Weights of a small transformer language model: 1.78M parameters.
Each number is 128 + 32 x the weight over its row's rms, rounded and kept within 0 to 255. Layers, rows and columns count from 0. Numbers have three digits each. The size before them is the row's rms in percent of the matrix's.

# up: layer 5 MLP up, 256x96, rms 0.194, rows 214-235, columns 0-95
# down: layer 5 MLP down (transposed), 256x96, rms 0.197, rows 214-234, columns 0-95
# gate: layer 5 MLP gate, 256x96, rms 0.199, rows 215-235, columns 0-95
up214 105:134125117146149153132121181072137132090073124199097130144123139120105133068122120078139134176153120147152085138186130128134078126160146163080094125136136083168139100056107179136139146193174163075087098174058137102121140136114143192083094125113190122161133138152119098098123129104119110189
down214 105:175121148108109162146135121125159132106151152136178119109160143052148118094147108075143118132115156105126131109180167171122144084098117150127151229098175159096097171130062162120176095075121062106133127138113077111157177162123076159189089125112175134173107119118111174183113101141131121129
gate215 100:095147125076207162107140097158073118103165107141114127121147158132127104145178065068170123179146115122131120089122113141105114106177129060173130167110108131117159151124126037167103079139114155130168193126176120146103150128137132112165102189115091154121100098081173168128162127082143114081
up215 105:197143104140174123156189131123156122116159143153219160147108153101153097117103094120132123115125081162080077114075097105144145101160143106166117139177199202155084163100140117145095171134123129106049137177153154127134115114138119134156103102161136109169106083147159166137163063086111131136
down215 095:096153173109174145116158070114136092063151097156127088154070153105025148152160119102090165112088079116138084124214147129099133120116191135140148168105163142136088139142139123099161106124106135120103194112139081132118118126147153165160180168126156141088115114106055143131124084133140108160
gate216 095:169111088109100106134123126137124159140150094177155129097106115070104142115073098129101180071097167130112173129142099142134125092147167056104139151135130134104096139111048185081082116117136098196121085100167163195175144130152095114165169091098077122115137174077126158129116124108165108178
up216 083:165125153114171187117116173158130078144099086154140150093147137092075149110160113129125195033093133128145165101072130175109144082132174117122100102098120100089133119160101130117124182099084106091166161119156182114148151121178101175122189133151113166152102084112135083125073179098120140137
down216 083:107155090090128036147137094121095156174180094140110084129115075098102125136096077121144106114123164119084125143176106159186133118093108119109082121068098156145165161101134157075087118073085161206128153108095175163114137129128107093200122105100106096122144174113134124119147173112108101161
gate217 106:119116163127149104140131145177105141156112061205060166156101137138076079122129102118098126096160113164193125139104153133138164125089106149134142142106144161123222096197123073123151070075151110150086140165099141132150096132037181108125111113114120087109118139167106145137161124164121133132
up217 089:130143173157136153148180179164176158144137146134125167128113152171150127085130145076107142144099093135133149180127148109112127138100165116179177149112127127112160101138112158118100152087232182109101121163129077145150112110128173170107124182154165135078139175173118087137111051104140058078
down217 095:099123169088074184069132102179164093148142135140086127076175083110147088109143101131188120181146111110089102139123121099146179182159143134146127175119132127054172168145059149171136127130127089164090124138160156173119110109131092102135163088144136073096143165121143090114098054121139105139
gate218 100:137175159135139137123137149118111137141139100165134126189110115111095118090097152125127141140057119080195185116085131147092144142145067109084127126101065112144119126093118118018169099123114048093095146120098129120141127168125137127105165116191164155078105109050127186124167099124139115130
up218 099:103179109164100129211100159108142165108134109147135064173117130100146107148130097237134172179078105123088138135118142100091094127121182129110137131106145150111066086141074142168176160138112113167143094121102176102166107169125152134088143067089144108162109118127141089166177138144161129112
down218 102:142171094106067178192104081127133147160192088171108000180075100141143142116103141117121110168131138139141125130159106145107121136191070124091104063093148128155125102129136134175120166106123146080109121095121119106082140165122120114146136117147143114091136137127103071110136157154101101079
gate219 102:124142144095065142123145132087140088108119110118105166090138138116109124174091070151115123127069130135235162097092119158107153128170066132129082136165118074118169153073169099158145147145157099117116131148122155082165134137205080093138151061090126121131129101158136124114157134210147115159
up219 104:137042073128126115192088140186155075151115053114140137084119115124163098157116043077118149109095106131171166133113114094139097167126179142189095137138111141163117142077171162117147139167080136148150132149129132132172181128130114106127125134130115187116131135107157119108165145211147157096
down219 091:128172200122118204127137132093162135113077140169091215105195137110093112153144075096124135130130141173191140172149146119157154167089107160102140117152079126152109116094094165137134149110142081180144104107129123141111130091188178119131168157093078088158049163149125120118144117161119124125
gate220 107:197097192130079099116134093156129157114106127160108142124112166154164157113141073183108116106132161146117123188109136224136120150133133184125137177093123109149145212159110051079103069144089128124107125096194128129139172123147166127105142135138162170095124114122169072129153122124156136104
up220 106:190137118148138114141129160120087130071125072099152141142151146127131124124176141098175155110134159120055175110149106101120159158108179142149109104102099136160050129179134071150151112129123176117106101111141192166165063133109115181160096120136101106090086185083143196131119179173103167126
down220 109:163122132116122142108149172147090148110083115177119128127095079071117182096092043151123150111105135132176089191116144137125167123103063175168161065134080126162059128185161137072141144130122153156110148147125171088125156174090164122074091114089134122131090096103142129130159077156115117117
gate221 085:155129182136130155137127129113143131127136155155078143139137107115117179123148118118095180031165160113134145133116120126201151150157099093093150173117159124129080140172061183165065120164140133175200193143093137159132098112122201112115130110119135108142181132111086107082098113093178097154
up221 089:173158102186142117149124141113138143124098144189153117185109139180125118198152162100110069162134133075092065143112079114135138059145098096116118144165134149135160125110139147091124089150099167099219118113130166143098092133070113110147194096147101109135102139207118159128129178156123162135
down221 084:132081128080078118140095151125110078124184158097128144152090102136206139113131127140161136121160125094131143091132186041143090128097129150084130146221142111094171116194117183060106119082168112192166153144124131155096107097116112121112124120109105125166130109093167112117148133087140088169
gate222 098:093123071121097096144119071154154161110128087125127098160136134127086073142156127058077057117102173159100151157108128097138111098105102127123147181132134158135165163177124060094090090123129125144141106110142102179138156105129158147134099103136072102030084101120128138061123069132167117105
up222 094:109103147122187154131114131192135162179087088149100176114135159136164103145137114114075178164151181122165068110183127116159092087133136115140122112206144116106162072137114118150136130110109049119107154101163145137192149116162127091154089155169164118050169139128181134128152122123094087104
down222 090:138157223117153125082158118098108084138139124082134064066141085168146161092120127151122139102175064102126094101141141155088164117146121110134127096112174130108132091111142129109188094107106167129131138087116197117061138121097115093160167100097129122210118149207137139153141155119131122181
gate223 109:176120118091170128127151126125135138167185137148159146096135129130172225124128132100116110098185102096146091128097105164101110137164173096069172161140176100118140163190058086128118170157167146115108096110130090105104170054058114117102111128100147150162127156126082142116144114075170153139
up223 099:129111099134112130123115170112171108135117094123144083152113119085148135186103185110152119139089196128116086176145161170123096115160122123156099109084099146132099160161092156113099100118045096138166165146110220063130118166160137155146157155168115183153097108115185176153192151171142118139
down223 103:127078064128102112166109135155046165153136143103205142094166128099117170158181111099137163166163185110148115153105085123069110154111126118084165132149100107088129186193159119108073160076089123118135189105148080089144130094134133122110109108076159155146109140134134119102098118159101081144
gate224 105:061117118112108107137119153121110147103214158099111079089043134101081130175131114131163122109106152086141117173123087085092118133111121099140124186128154153075102111121117098075129074155090137133082102136130062212097132131090145099112083109115119127063116131083078156123155109133100088138
up224 096:117150154096101128203159088164107119163121134152107112109166130052146144105108111079123103132066111098111186094101121121109076140078129074128138165069095080111102078148158056126124120120158157108194150154124148114147147080136141151151108157163124100152124179071087061145136107095092107142
down224 101:145085145179111126123120065162077096115152147103165097103141141096107116152110142168199085117104151107111179087132146144092074125094126175102115108150100117109150159109125143055143179118108126165120162154176079182160118160170184121146125092123172059133173091078097149133130076171150136093
gate225 103:129105038145134133152137095125130078149150125148061108096063138158137130121101187156176134145146156128159133147149093109126161095110143136154158154116104142172155172130174095069062107127164094114174152112116085057153122122092139068099148110086126157094119095088107218130126144148170116149
up225 108:137107171162118100156148116155108192148067131130066141088127101139151145130113117117133111140107114211148078107110205199149117128110123133141200101107099108144134163126086075092138102147181119100102103114135137090151112130074142148119108064147175120144205108130122096169090068121101131171
down225 099:064156112158104129146108094141113107094165176113118164142148140098176086174151144114145062081155139138161151145170102061155150170106120144151197125146102113079167123132070169110100137101109094141174134104152168161173142106120151179111148110089130101171137165160123103189068186109088162112
gate226 104:134099099161071122125139109136156125059133109150127135147155103122149131153167089090103183137096175122125170157067103137144092147115155099104166132087051148148136154112118084136129126229080150152153135128125172145082086128204121069136108091157147126114118120184124157168184131068122151154
up226 103:104140106157153155114120135122100148140149129160113085107146197084157128137085104102085217094149143136120116164122122124117146117155195138101197094093164147073158117103107107116156138076165100088074087127110130162116097050106099135112122073085134098123143167130081070144168081158105131073
down226 102:103076131153082173185106120196125102134147123129118126184105054105167142127073146094174210126137118091111154079107140108086115097176120105129048104141136089134143113139161117159161092143118123128124124177113045097116155136144120131093144139110084093130088093083178122122098130152137067113
gate227 091:163117129095183118137141147185086105114174067157093138076184111095182130044082143168140165072080092132149142123120117083133107154145131133131086082135113154137123146128144141098161119136117136109137154104118155154165173107150125048104062141179101121112076113054104106145147115189115112124
up227 092:068147118103167130123123131112156159170137141163100195154095080142117178137124140134126102118158146143128086082140111115065104172123091097154182114138102150189179161172090103130119099168139087125116105167081085082066136117109137165109122101115123046115173091079172175132190129128156160137
down227 090:095142130084097105201108119150163095089138094092080092130156142166157069139161088151162162144129155144128102144134125163163095104095165172145098147152141112154058143092137162123186143145118146118136147105167109141064142099108128125119170080106042164143145165112111067080089126063108174151
gate228 095:146132121149161149098135120197144138183163182170125100118193099144130090111185129168155120063189136098117142146123167123137148114121146162179177104159129122102084128149136157161109127188132151149151102095093127122101082134126207069126076174118075148181143141112117155120115066094093178136
up228 088:110157122157189100131090125128109132172081141135156069166104092091136180135117163140088067105131092088159143158142184083160120156094119092166117074130099137069145141122157117059128103144161156195120107163104146195127145083127181121172163116158117089130139128065095090144105182130142142108
down228 090:085161152159122119148091068146084110088119082122143115168131100109139112114105124117148142164122162135154148089128101092116133062104143115129059115160111188101119137177151123163152154078046128103155129084157074181140139132164176113155174165077069173140112111105080153146133140080057114153
gate229 114:140169082148148152124137158052114140086134082139054118105090172170135126109152087104138119090103083149103142079104114133155148133148121136139142118147075127089156106129115049147138170153168076061058113087107138157106085126114077127077120078126154118098142118149132088149164161106190130180
up229 121:126125166087153144117106137145118137193108174135149152027178145122070128139162119114123064147153159137147159117156140164102152135059096138119145088136151124101112129181147136092141155125151140136171117077091166077154151126179131176091176137156137093130159141143130057186123104045098149143
down229 122:089114151108123133122161156169114132117151180133096026106056104154157172068122127086084068097117161103114122077161149165149133118127166073129166131113102082195112109153124097104151181161112137103116118104130099123178144103088103182117098148107105083110175080098113092111137113094163156130
gate230 089:137156149147119167098140136107106125114124096136089181183130123109183106134136066134095135121132148179151121083105163121112112154169170108077127072120117143184117103092094077090140102128081086146145158113082131113183169139195084082112086094109072128103170085119199169177125078127094133109
up230 099:093117155119075142194124036148131188160135119180140197192126096148132151124115128138124187144168091146127078119170147121073120094149156084111079092123084075088128108123148122111174128093156229112108100100160141122127138109104128124124069117122098108104103099163133168156143123112133111128
down230 098:104178125147163090102131195055144137083094154114139101108122142154123142086108136125133059094091144115096207117123148096197156179104137155121160164156175126111148128160166148142109129115134048146088112154129133135134113141084177135120169158138185159109140127127088152041121144169165174143
gate231 102:195156035118149124097160108131133153165166106135117128097169068115102157108099109126164136081174082127123158192106124094118169146150152159158095142126109137071136130106130101190074181107114133114168161121136116119109160113076131080121088103162195141085120090107089149136093153095189128095
up231 106:144220177150094120099143115160185145128131143066136162130088156127175068141180084118096136101119128084101113115081108088082136117140141087145096117183154149118134176114093087121131146206150105172151129116121150103100141132140177160132138122101173106071174125151110063096145128072162151163
down231 099:122146122152058123119143094154144171159126070129083158096102107066137079163177148176158101168126091098091139137176122134081145122095170163124158117141159093118107107129119142125166150198118148130100144138072131180079118137147129131136153130128171166033165121137148106162130143099174067197
gate232 099:119157161125128092192129155141134098099124107183079114163165121098117127112160141092090167145108144153158125178103109133216085127058036089107097151118120112106132181082083098156106150134133147109099122123155147125089090111024167103182108129115134138113109070132117114135149108126171134117
up232 097:088135162040106203190059169160117116119118133143109121179149102106104077142110092123109107130126148110101129093116112144140130086085105069093110097117085162088143136108106097086125119167192127185139149118172073066132169153123148175105123149099093133110129104161133140164156138140185117178
down232 100:116102153109113170121145134149071114117144200108122154132115131138120101114138093139055078171122104101106112115113084113148083127163097141129139186116093095164180181166113133211120082061117099134139070141086125120121131188132119186128198147124146171109121152175131143113171078140187157153
gate233 094:146081174080165108086098118160147152137186085129088157164109149091124155080176108124144122152134156133165107123125150095129141134115084073084094102230136063105050212095151154122128129099132133146144148151129142150159179148144129100107123157110124116088105161133186111076146140147127145082
up233 081:105092170125166166139129114181166080172112064114052144136116066118129116153128121125103135149135114086149149092142124118109138128132186171099117105181106105105129124110110091064167148121083090154111176141145104141115160106149156099172070164172066157153149138097172145038121165125153152079
down233 088:154168182147139154168101128160142145140138126141199105085160123127138153146125082153114087058111141145104092147123075146039183155131143087108116104127100119154190096105173127080151123093156126094134133115129096130084055135134068112108143095061092095154104128122135051135129154138154113181
gate234 089:122105141094090065150168155137064149098146103197089104104085050132190133156097183089078141117118091152111149113090099136130153123103176157119089146145149185095129073105126100139092139141099190150186139083119063137153149100146133150155104129140086143127141140112104101100143132178177105097
up234 086:111136165176139127079078082096106148133135116063153155084125137122054102136137140184107112198088145090079067118130156118167158108167096107185141136124158132153148105162108151130121077167112045096143149103123125143143182097118123099094161147157155075126162123118114045103092118122141094114
down234 089:142084119108063147137110176127124082120228107130137159091084131158172094168109093164187126144179070109110122150110134179112136136069144197122136122143112169061121122097148107093120107119070114180177141126124124176151138096132161163116157105136090157118150181108151104133167174115111104162
gate235 096:100159079130183155116114085109163081138150159181124144125136129119121145118140148176076155099121133080160141120092117176150142097130171125148145159054117184109121121137123080147091124144067158117159126196177156143110109139149062062126128147122192138139114183141092163077123176138109173192
up235 105:130134052117104127139114100135117089127189165086131134093156083145115146209093105126191124118063156145160122094132136144180158115130103111087090156136144137095096094175072106138140146143135141181184158176114144111132118168113111170179062172160104144114096159183128180126098084142130110081